python train.py --n_head=4 --attn_scale=0.177 --final_lr_fraction=0.0
Each number is 500 + 25 x the weight over its row's rms, rounded and kept within 0 to 999. Layers, rows and columns count from 0. Numbers have three digits each. The size before them is the row's rms in percent of the matrix's.

# layer 17 MLP down (transposed), 384x128, rms 0.183, rows 318-325, columns 0-127
103:506525485513515464493476510528515443464548547481491501474507491509467520474466483540452453511514508493484496483486521480448505459533482512516475474555518466528508514472490487506497498513467457469502525461529522523499535500508448481478507535489533478533478510498491473532440495503533517455498523507507502503477450510473498516511487448492479513481500494526507479502531481508478509534501
099:495492503458499494486472474447465473502471506517476491486490530482517482468534498477510467500533499503482467482486485518465514532482506472508488481494487532488510474503442474514491512474501463515524502501552500471468471513509463501500459473487484488497533564482466497513450471475513527512488492519459515488515464547509493526507524585477476470482484491488502504521562509484533526505471
103:511493510479503540507507480463483478443492478519530444549452467499497470512489492521553478509484467510502491512478512499502515503474503530468514520438480493494493485478491494526480485527497483471501451522546477471525486450546495526482455523546503514482493505506496472476534486543496471511492446503490458516548496472490498507475516519468509489514491497475517549481491516479533478464504
100:525467489497511450494532558519510491520535552510518515504506558483505526481465526531492489536509515472498530490457545488498533517478497505523496541475469454485482498470519477551479493492480509500462512522455478539543537490449525496509479494543532478487461489481470502504502520484469485469524512527512496528468491517517502480526495480484481494486468496543519516480521539502520514515531
096:507510508480494500490494513505460451506478523506500531481476550499492501525506502481539459461546460503541502458509483520470503483524499482493484501494511515537485541489517488496473485480567472493459457460470500486516480517508522476570485501533510474527476514488493522497510519495490483525507561494503501510504483446499488570481484487517544508488542489495444499501533530478503480517500
100:471483476513478500515527526509485489494567494497497507558512497494497542493509535499488489516477521506495516488508495465498487502456499462517489510528518480536514512470504526474497534479518523489498468466478541514450545493474457466511516503508509515525477471501501499513468498487500491482509483458491523550546515513491528525529436495546494528549541541499492457509547499457519456517494
109:514513462503476479504516457502498472498522477519506499479499478499411465517512503496477486523531513493487502449520459521570515539499513492532494513509471486495498476435545506498500477507465490465521466526504536505532542474506538474527528490497522510544491498503509508482476507491487525535528492492508524558490520505478505541492497479512517472461451489510523500509524549541510502493504
099:467505521481520526528530484486428503522497501517532505555506503499498507512496518494466488536516508461458537526496516501518483545465518459516487482507506487496463522495539502507497479478468509495494515524516478490496509486481527482529533504567518535474548451502514494499475455484452543495464493489466483506489524498476515523492477467517514480475526492442468495489479480507552489464477
# layer 17 MLP gate, 384x128, rms 0.316, rows 319-325, columns 0-127
102:476503515476441527511503504552511509500504539496505514478538510454477488538527498470503530504510551493494483512508476441484469493493498496478467517530510502506482457525533510494497523460452528507552503502506487508533507483485480493486483506513464470535520525493497504492480519537514472506451447522511455498476513477460541484486489507491523540485463567515531525485467482499526508475491
104:493503501507483468519486480489478558511532472508485460536489542505507442469508464466459506538528510491493508465496534510558484530516487483522498480481528527469461461513497490449513458523512513489496526485516532501486513431476505496549499499503512461482499518486489528484495478475471484478520485529515499479497489514502501515557465498472512521523486463476459521486484514477540535476529
104:500511546506468459506507490475486479516527521473547476502512545467459553514485504573489476479538510466550540504532469509437489512519488490505511572524450481529496500488511453487462502529530476497483468502505500528525487478464493512482533461523496483510535478486509535501517500528495496490528501543479495521504481516470500486516503468504502500500453485524487495488493495490508523490506
098:507464529552501441485487512479482496471503457503530516508497509531533475464514524460505483484506537509511525480516534525445472517508521547512523514558519540494505486494534485464543545489503519489508520475490539486452479489529540500498532474508481471487504556488539494487531515462498503497492510472492477508506528489479513490484490516457544495438519496514517498465491512519521497528506
102:524504492479483490509484542482513509554492491507496509468515457490522469489513505505522491476534475486512489496509522495519543532525487503511491545524489483496530466490495495509524539538491476516522528456547496545486509474526517463529514458545471463520527442492521532491514514523485512526477485475501516520505459461463535514494484508525461496476549475482532520511476448539525527474527
099:511520485462472495486519510488467503483480546502515517494483485473477483498491527514519505469533537487523501536499484477527460555508470504441483494495490488481468501514499497550446484490547509482497493494516551458452512505508427500512466484476467503496500492511477531532483535511487513490503494484436466535461496489516451494516480452485548540486484510487487507494481503485526493496524
095:480495504530449518493489462449551496490538487474508512493478491533475467508488499470421529523485515493472473509492506473531490467491471536508524521531471510535476484507435498463477520477510484487493454479528499496515509519537484510551514472528486512558479475498538505453505552487478516472504539504483506520507495486498451528483514508483521510502515504507518540511498483507504463492496
# layer 17 MLP up, 384x128, rms 0.333, rows 319-325, columns 0-127
101:452486522504492489459484530491459499500507494514493442495498518524509521544484549500534491486525509472489489458522480424470483487481512492526486538501546522460474467524523496466501444491522501527491471536516509448528512478516515508464459451511474451524512494479522532500498521519498467479532499491540534472486470481507481510492501514526502496504514490492483516501546516482508539521503
102:493509480478463551445529466490493537494518480498490491498513465510470480508499496485507498479508479521483552482538513472499520522530509437500497485521484486486459501497486483493490521509517545467483481479560481480481486498514477488479472499536513478496502522476515512484492508516427499520476471492483527455537508490463495510535477516449497520550453470532495522449506516468529468510482
101:484491512484481523480493518513558489495534497470517467490462521476524466525527464496496495498510480419518516526502469500485484496507475499497514533492469508490480510475546482521504487532516513475517488498462481517496481507513489462495510408492515491513504457473504536469468501514499500575544507525514526544489493476539459493495465490481504523486506556525477507522505495505479536498489
094:503478483495503505519515501481495546507541488544484477550500486500455486538456485449513531439508520516492480454478500525544490520467523497499531496501506472506465511471520532478467490514489530462527518495528480460521474487448539521501492501492547500462456511475491500497509485453493532547497504473465475526495491496520502480470517528500512535511443507513510515520472518508523515482532
102:492506521504484535483506468497536525490480497485485514501476516502518522520492464516491454518503522473497462497507484475495531512534476494459508526547500511464539521505514521538505467505527460479501469490464489488447485491528511490486500487492472476525497537508494492511488511544487465501511528522464507559518491539470506518486540479496491539558464586513499490514482472502481467522561
099:478509512491468493548453524498457472486495494525531508472505475499547485492532478524528514514504525495498526551547535506502434501514516532507523495554501488505499554479496549481453519468537479524497508503513489510494453529476532531531526497515462488513504483483553493475494509499509476478500501512531511464548506503506504470484476496509498473515505515497537528520487516518525429514501
101:518527515478522525462474483492546476469484472513488492496495514529488501502466468496502500512527530514523488520522515494469505488480454511526510515518528514526516457504509519519539531494458485557487498480479490473533450509541496460476486460500482497503499492517529523537495509508510498509520537518471530453498461530538483528503461486464490492494510561544523562550524503508544499499517